Weights of a small transformer language model.
Architecture: rotary positions, some layers without attention, gated attention, capped logits.
Each number is 128 + 32 x the weight over its row's rms, rounded and kept within 0 to 255. Layers, rows and columns count from 0. Numbers have three digits each. The size before them is the row's rms in percent of the matrix's.

# layer 4 MLP up, 512x128, rms 0.202, rows 214-313, columns 0-63
105:165110130137129132174141134152154141127156120071136050113142138126079087129144136186095139118085097116081114102139072135164105133113179108173174176183118150112124115137111151092168095114115101
101:129103171141094144126123138118168146070162079126167177105136116179087129175079109138141163099141087104145129140083102123187105085139104149175126182100142140141159115131108154144099187167104189
098:109079108100117145190142127119109135140186134139157067098110103135157107120124126111128123167035152139130145091091104125142158085151181076166112123155123057122091138120117111154126201133153169
107:079078089139103168142071074111090126081127137187159102142075104163139103113128128140139138179139146132156106115109123207149172122077110088094151081125115148115162096115116171126165084137067101
097:152086122125079109123162164176176135150152142103122076148088114113070145151146151135126088163096101085093134097121142095147166108172110139130166102116134112123093173078058118108097152145107069
096:155098137088098105094132165198129149117157178138065126136125082147176135160093064163133192128162117119126154139149145117094154128153170150156149117153154139141127191081146108150048103086180183
097:215107241129133127120108128130156139111133154200057204153128160116127096142121144076142133124116125125163138097092133113135186117129180162149089099150087111128083099138104130138141107176155138
079:130136073150148109077085144138145120112131158112126121107084098122180145123120126011136134138069041125135082116193163160070080139173102109132102107129065122118106178109107113107102179106122101
095:160186119157167119116115109113168117127189107109207127117146102147075118101134078103095157149165199144126126136135136068188147110101166108215150204056087117104092085187085106112171157115131166
097:118145105145107119082072066119109131122127119187199108072109118094147166135099047131126120114139132131144159111067128131106108091113105113194094170076111177169098129149136136081115195128088100
107:129116140094104179193129117175114170129089176072089103116099135144149132080108114114088169051124093139197109141112114090173054086097156121121116164125086072147139160147110077180140127078133168
102:122163160137130129129110079162100145127066116140102117136154106140166101122142065154122082172179127090123132070135136086099129106136192104146168099110151087069182120093110175092164095144113129
091:152050134158092103155114048112137183160169161120150089146125157123165097121103132168113142117143164144149138070168166100175199115053163137096108111108143176091101142157079141163127101155117126
102:093185138167144070150146201146115178148118108126083069118144099115180116145143123100106176192136133126114178124109185163107121126128130124183115109178110153109126124108158155143146193131144118
103:126140093121154140136139156130110151113132142049156123132115097135148106076136131159134147108074086150119099173117144153120108159136151102093101167102071053143186101090062147161116167092148137
097:125143140129115127163184104134112124121093092138140173099104095129087140120080151099185152133110134150132097135121067099136070105058142124108114136093120152154117090112178086151164173060134131
101:134193111110099127212152109121188155152088103132102162122137106151116138075130134178108107137165146140176127134064107147202128084081170072139158160097111102077068132078109141158182157101107134
104:178100095096177117158119179143098145153119142089115112172070143154090175120128158125128182137115121197127140158127169174121130099072157068137094108111121110145143134093089153182097182134120129
108:142150100117167062093163139121142099108128117205122169082090101132116149156196167137134047119088140159130145051131110119104073084189167100119138146165100067102153167141183130071122147125100137
104:153161120130080094120057111154110156181160114125133154103125135074144108119076186155097116088152137222098164155187151138149158087137137097147123107165105111078124063136092149094088113068157080
101:142094105165105140091153161066131188124121118178152166117175103117173151127137099103126132133097158137142119124113133100074159142091152131092128134105120098217062066137100130067095143081109072
097:146158093146104102179091148090139152128121180116097127137135139048159137053154115101124108076118118140077175098114160102123186062086167146157115092137121131091090141089083123127123177104149076
109:193119130108110179143148196141102143126100146153142106111185114112131091153156136093146166098133153125063083100129116138136121124047124137143121159152093182120147138117158129091157160079087127
098:174160114121104111121104150118146170132148088132076123129184136118139177076135155161052112178113154109112070084109136105180145090134080033106125168133104097054112101108096115106071127090115122
085:084156139111113152055136097104095120081122138088130102180079147111085148136116135138184137142117155104118129089118152050108091165154161106115162100088048167073084138091107099172114115123150120
102:147120166116048150137143168149145108146101151181161169179130135117113140074190143157190188132159140078140091153139179155153153155121183138145137172157188087072185120144158091128083166106182154
073:079223110061145141073116100074129140135131167124138126133144094176128147119145148121077135126141132099122149223104144156136176178115118158128200111161120148185100125150115099146149130130160103
113:141101113126099113049150093078114160090138098166127137128087107112165118172068126169156151112148133132151144116105117136147136079120099112124091110136179133151099128113164150165183059080100154
094:078135110093129116165140190104146172162142139102124172121152131149103160079112103126107129133159116128102100090114115053094091109142151100101117104153112200153131136100059164091108157117131116
092:120153088094089208158109079115125146076122083145160156126098136152142091099156095110090116040062152071110142122055168175150119158132117122120090122063157051146156052123107159124199176122108123
106:121140109128098122153112158116112127120158176141152135139180109136126101154179137124175173127076178137042163102089117120174146106103184144164134156150184124098159090168139123058111173157082138
096:129105147116153122128133072159148196099187166100122140107112130130171173077183150135181128137128128146181153182186121159167111116165095084153113103133132117184163187085183098093127112171161083
097:130134148136092174104183106159119150188134110123161113168117135154114141148165158080092060113099107156102161123139113163108112082151103093155101129165134158124079126117116154074159100109147143
101:114112121133155152120112168152150114134161096147136084168148116135037134096145149103103120129090139097137177144107123146141120131074149105201109153161087162082091124144172171157149181068104141
093:159086128109100159121147147112127152107157120154106070112101092132106092126115169161073127105185110104176177095146107093149138083158147114137089131146131134144159094144111171100071105164118063
097:192096124140142139080117132185121118088072177155168130167145082146130068138114195168153092145127103135092088109118122112058145117097103104136141069136092168164103156135107134152137120075126084
097:121103181093099141101128135109125096135122115171096126109140086209048106106128148105147105098083194118137134078100157199122111139155100144068110179149109125099172105124127150116085159155131146
096:187132128136103062156161169139137141106138078128137082094098122092105112124101178088124143160165111125130126185116126081107098098111147086145144203073142135167126160060128123157101092158136096
101:142174081122096109128137147153159127097138113122124110117161146085180114110114099159138129158164148102104137131096120143143134125160159101144070140157140081111177125167181076130093130067083138
089:103159137093056163080103103132089092088045138136109121012123101118119139060081123168097134144168177125207107157112152138136178110115136105101128109136119125116102130143084119166129094096153116
098:175163088174122087125056132144160144105136089116160147117124110127156117059158122162110174149103122131074115111146083131092109110109141153126101220134113182151130104152132161129093169124129072
102:142187083088113103148115098123126151165107160147166115071141154160107144127080156135124135109127088145129152122034123159125117091122139159123200145123114121101097144100116193151176152110169183
088:182166186158152088121094109076138108095127121125094139089119109096141098132176079141165134107129086143124089171126140108165143080156117163110112118138168155130146100153091059117153133099169085
103:106093079129099101149171133114105090073143109075132073161179118144097164108139146044155120086150124132171085127185134104131079086107148067108111124128112125045129140118116185110148105095143101
099:106161187174134122119147143140096160079096083167144172121119138143175085092125120084104111122111123104174134104122116183094156131137120176169151086148101215143122131148112160170161156146132150
088:116138245216104115117151075122043033095183167123086146153129127122122135118112072179120115099172175144119144152120074121157142062099124093132134174175082110131133159101193174162092122119194132
110:125161140153110115169146078060179141096125127102168172215106091168118145117082124055135126142111168147159108160125131168118112067069134130126126192087117113132113079128147159103185128151078113
099:116113109143077152084133123139126183104145108197114137116154103124139075143127157140107040141133126172095098104189079102138104100137164124092107166074096157143133102125125100119107160135148091
105:157191199159100120086115093157090132115119152096164131211159126144120116179134091055082154091157179141139163136092154079124115119154100186104133203164083125177159149111079148148128088123107145
105:147131162090101109130135108198090128161111088184123106145119137129126126107077138134151106129136153224108167126175163125181134183126121126111137197126108051105136113139121112134129150084154111
103:195130141144186101172159108148125163104079168166155119082131059184088132168132163139135146110142142134186146165063093113176167119156156128182147162136127127101156137177119128083098135106126158
097:103141112172117119126116094134131166107133114118158140142121080121081133088144109104113114078138165158134178118142047096079107143140109099080045084118166110142093145171092140129086145159134097
107:120148122140155163106071115075108122106173059090123117114153119138124093090129159117078081192117091148086174149149157120087083071101133110146122131078135165116116127161068143083217106147106096
106:121097143055160155121088109109045115148201081138157131045199106112171080149176132124153138113093101176149135100108134122108128090104046093100120104079127130140085136127177135113110101140117119
102:178137117082142101135147104094121175179181133138097138084120147089123128085117074141092126137117158071068096037135091103120143138165162115091136170143093114070080136082140122084203146098173084
085:149114136079115163064110169068137105107131196159040103123124097111117145155091114105113115071117159055129123143097092162149155093130178107162141105127120115114103115115177114150103117170116104
101:125139145120123150172169131163119153122114111108116153148077131141162134112140156096057156090114141117125108129154126139105049157156109110138155123103113174078107125168160067052070119147170046
097:187113117148164091097152125143132167114069195126153118106157138052159153110187112093117094136083156153097138103131175138127132120159104171141132117170192049099122125125120103134082138126132105
105:074164100131062124137123166128090149127054115094126101102123146140165115074145111143090144098138121123133175071129115111068067088101167196146048110162125142141134115180146119119125112126103128
106:096156143160126114170126108166075143107125119174131156133071094113111156107119145116116123142115100127149137048109098141138095133135137128052098128094129147073141109135056121141120114151072140
096:108095137111143106112136159146106133112096109107107157094096152117167093120124059200098101162144166123112097131108120126159111119105191184131096076125185179072140057126115158110150135076190170
097:161169128145150066106140119064205130180148125135117149087138108161142125083084129113136158096152067131136131077168087152130152090116085130152095129146146166184125108102119160118160139115093109
107:122107079152133130197129136144085148107170062112108107135115202175106141104120155090096110117070100126114133150132133096077165119073080077147142103149214080140124135176131078179104144082111084
102:128121107081180094160139084146097132056081154161155178106082154048105128114137129066118160167076190102175061108171140130203084091131127124121135129088131105083155202132115140136157112114184134
105:123149148132116117138176125133128140113100175134179096116168110126125089084148154073143193102134111129121110126146099121159159141156085149189062126118130162134142138133157083115138067123100093
095:084172150109099160098186126143135130155125094119155127124124215168137080147172146144103155160124120140103081168057189093125148120167104100151113049137137142082147070181095124176122150120153109
095:125164045106179137170083118155137155115097156204089151179065094158057154128138135106103148125143129143141109087144110133125113153167151086175099145183077100126151035143115143135175140054178102
098:156066132111109142056145151139117177133115154093114111124136131119155123134070099109124090113151136159153115148160135074146116083123133126151090130127151237114121141201155144123125124117159123
092:108109094103146156150057186116159206168146127197110121127081100137156144101119154163123142177091113135171121160107155154108126089167112176153100088046119066123130082138186144121150081083123132
099:232066132145144135118086155146084137114097129128090088118138137111062105163129153145160130156143108135114078138178145169080117121088177141140193113093171142099180155119147126159162185118127092
104:202161126181115123146140128105127156146095073140146089093155116123065118180150176162162170113131076137115133165091123065129102111127146133123129139151156094143096172198086071103161133153132106
107:174145121136143137074105136130133073138111154091065131094148164141133216096090156125162155142155095148120092116101165150094118107129097102120111149159148129119131141157151165199115183110133103
091:124110066153109057093103098103138147077121109129135108080142058136108158094164125152140097120112138171123132158123147199135095064158145121130133070119172138165147163061126179121078121110130105
106:091150149098139156049106144111113150083123158098108135134207146107185100116186119158166074103132158125158136153050141103100115172070111123100103137141131049135124140161164072152109172124124147
098:131040155163084145101134114167117140129150150070147146117110136113110102130079087171119179113144127171069095085150103104114120122140098130154143087134167127129149152219097105132191119102153189
101:143109147106123130081087120123073189114138101136142160180124169093150125130159071185135072173172188145151156118146172109125196153106137127145071148205183088157117129155120119189135107159137143
112:157083145072145147138139105139094160082155068158143135153177107150116118191142094089139059160119133138138163086173028122151164094128090126055153125149125082093126096114149144151081100132118147
103:169157088133082072133132134126110090103106061098159192094132058152115135080134126094105102089166098142114086146165134155141157108159175127156090117065081086184173113119135138097123139126130097
096:130199124123114098190161105193202133187145158097068091132165153079048060141153080097071171114150202095076164135113090173165139118108180123131143140174206134082099095144113171110139131152113120
097:145156110128087135138118086144193167131065194083147102061130144154094112095139106077122104119076155097080047133055157172122120140104112154152169150158156075141142083126139157150117111100125187
103:168098056142058188130096126100116093157158169148107198125140121112070058136152148133091096091147088167127144123086131151090133117128093081143122095127084137137089149188146203093125112174036124
095:134185178184132093139150084089126121087171126147092099141126119069099163083122135109104095069161117117118081149140136159179161149096090113173139095171089139119137151137152138125110103156172116
103:147140168093191143110170151099124151126095086133215131184176114107116104111152103142140117087142115161156141114159151107050118081094138082099134119112088147179098143092126084140166201122124175
099:083095176141107110162133112185079134199127162170145162137118087075151122120155101152102105084144127127098130131138133098149153143155184170151124119202119136101191136192145117118136158098116141
101:143160137102102102174105105075158133116147172138144125125147152134136213143165073092157185170064185126147108097108121161105081113133110101107093148121177090117155184135097099140074086113105143
094:062130134063181039087144126099142122077154075077176082119157115091131162097127138112124137126136065100111138186112106090116102095105130124072115187114101142125100165117080116088126147108108108
100:180121120163095123117067095122107135145135083067083126114141083089124165098114134130095076110161122099146164093110072159156110083129102124082082166132193155157143134163133098087115110150150129
112:114210092181078089095055137207097136131101125189164142154111180133139142106147078091149158123083154070108105139132186137177199078101141147166104159126118143111185132123125138148138172091079178
096:180179130083080021101137106130116127071157158116127126156128146097088155103137139144107074108154127177137163101151170193153124077206149142146112096167127118135186117117118173178088074169123106
112:136095119147120137113067174117102146134132158161092171112116146156125137141089169122093131166092060105099115025096082134112121104136141126089130153148161109090149067157127122093143121132095173
091:108131173122180082171091118128138105105088167153104112118148108182096180141125134119137104144134186100138153119188130043125078087157154076176130118073135094094138135176155112081125159105170100
108:120083166109152130138101138147103180163105082097133141166101123103148150079173131169189047113181155168127133167135127165175153124140200182097124137086114078125159162089170190120151111102089119
098:129124132140127158142111094131172118055132107116137057092160089133133104169155089152148180077168170143113136114136147143155143088059108116163103143170106099167122106106142102144179131114170134
103:166142168142172148130099166115180172155138095176123073154161143156141103153119151144120135092075130135129057140097126148147148078135062099143129114100112141123132122101166172166137113097114103
092:085130125107142119115152190112103112145110168179100167133097134137068128096173137132152140140111110089104125107179130139176059115093150161086127094166099153140158078134112191080136151149153128
096:174080156100134114150169135162083117140169165103106152091112100177099180089142096038098180101067150121123161202129121122123172157127167096129112078100190114134155163168104084094163123115053171
101:084093129146170097130109155165125096189148140120122134152137161115052104128154178118150092146110132112165102115120085149130178118075135149121091074092168120095154186111126094092153151127107098
104:088134128116136104082113186100123059108096176173110133156125101100181074108112122103117154097214133128142135094069161136093110077158159146106134144144100088113162152096113149173158058167151123
101:128141180099127120112131143094124131131143067110130156185124134177132102091099177116150132173169225121071137122120107145132180088092165131068105139135159098134103127139118168109162186135147174
102:118133185099067114147154120100117128085163134121182186143140184163100119159113081141181150106194153074164116131133123143139177125122109125092158142162193152123167116100167124135109141125113161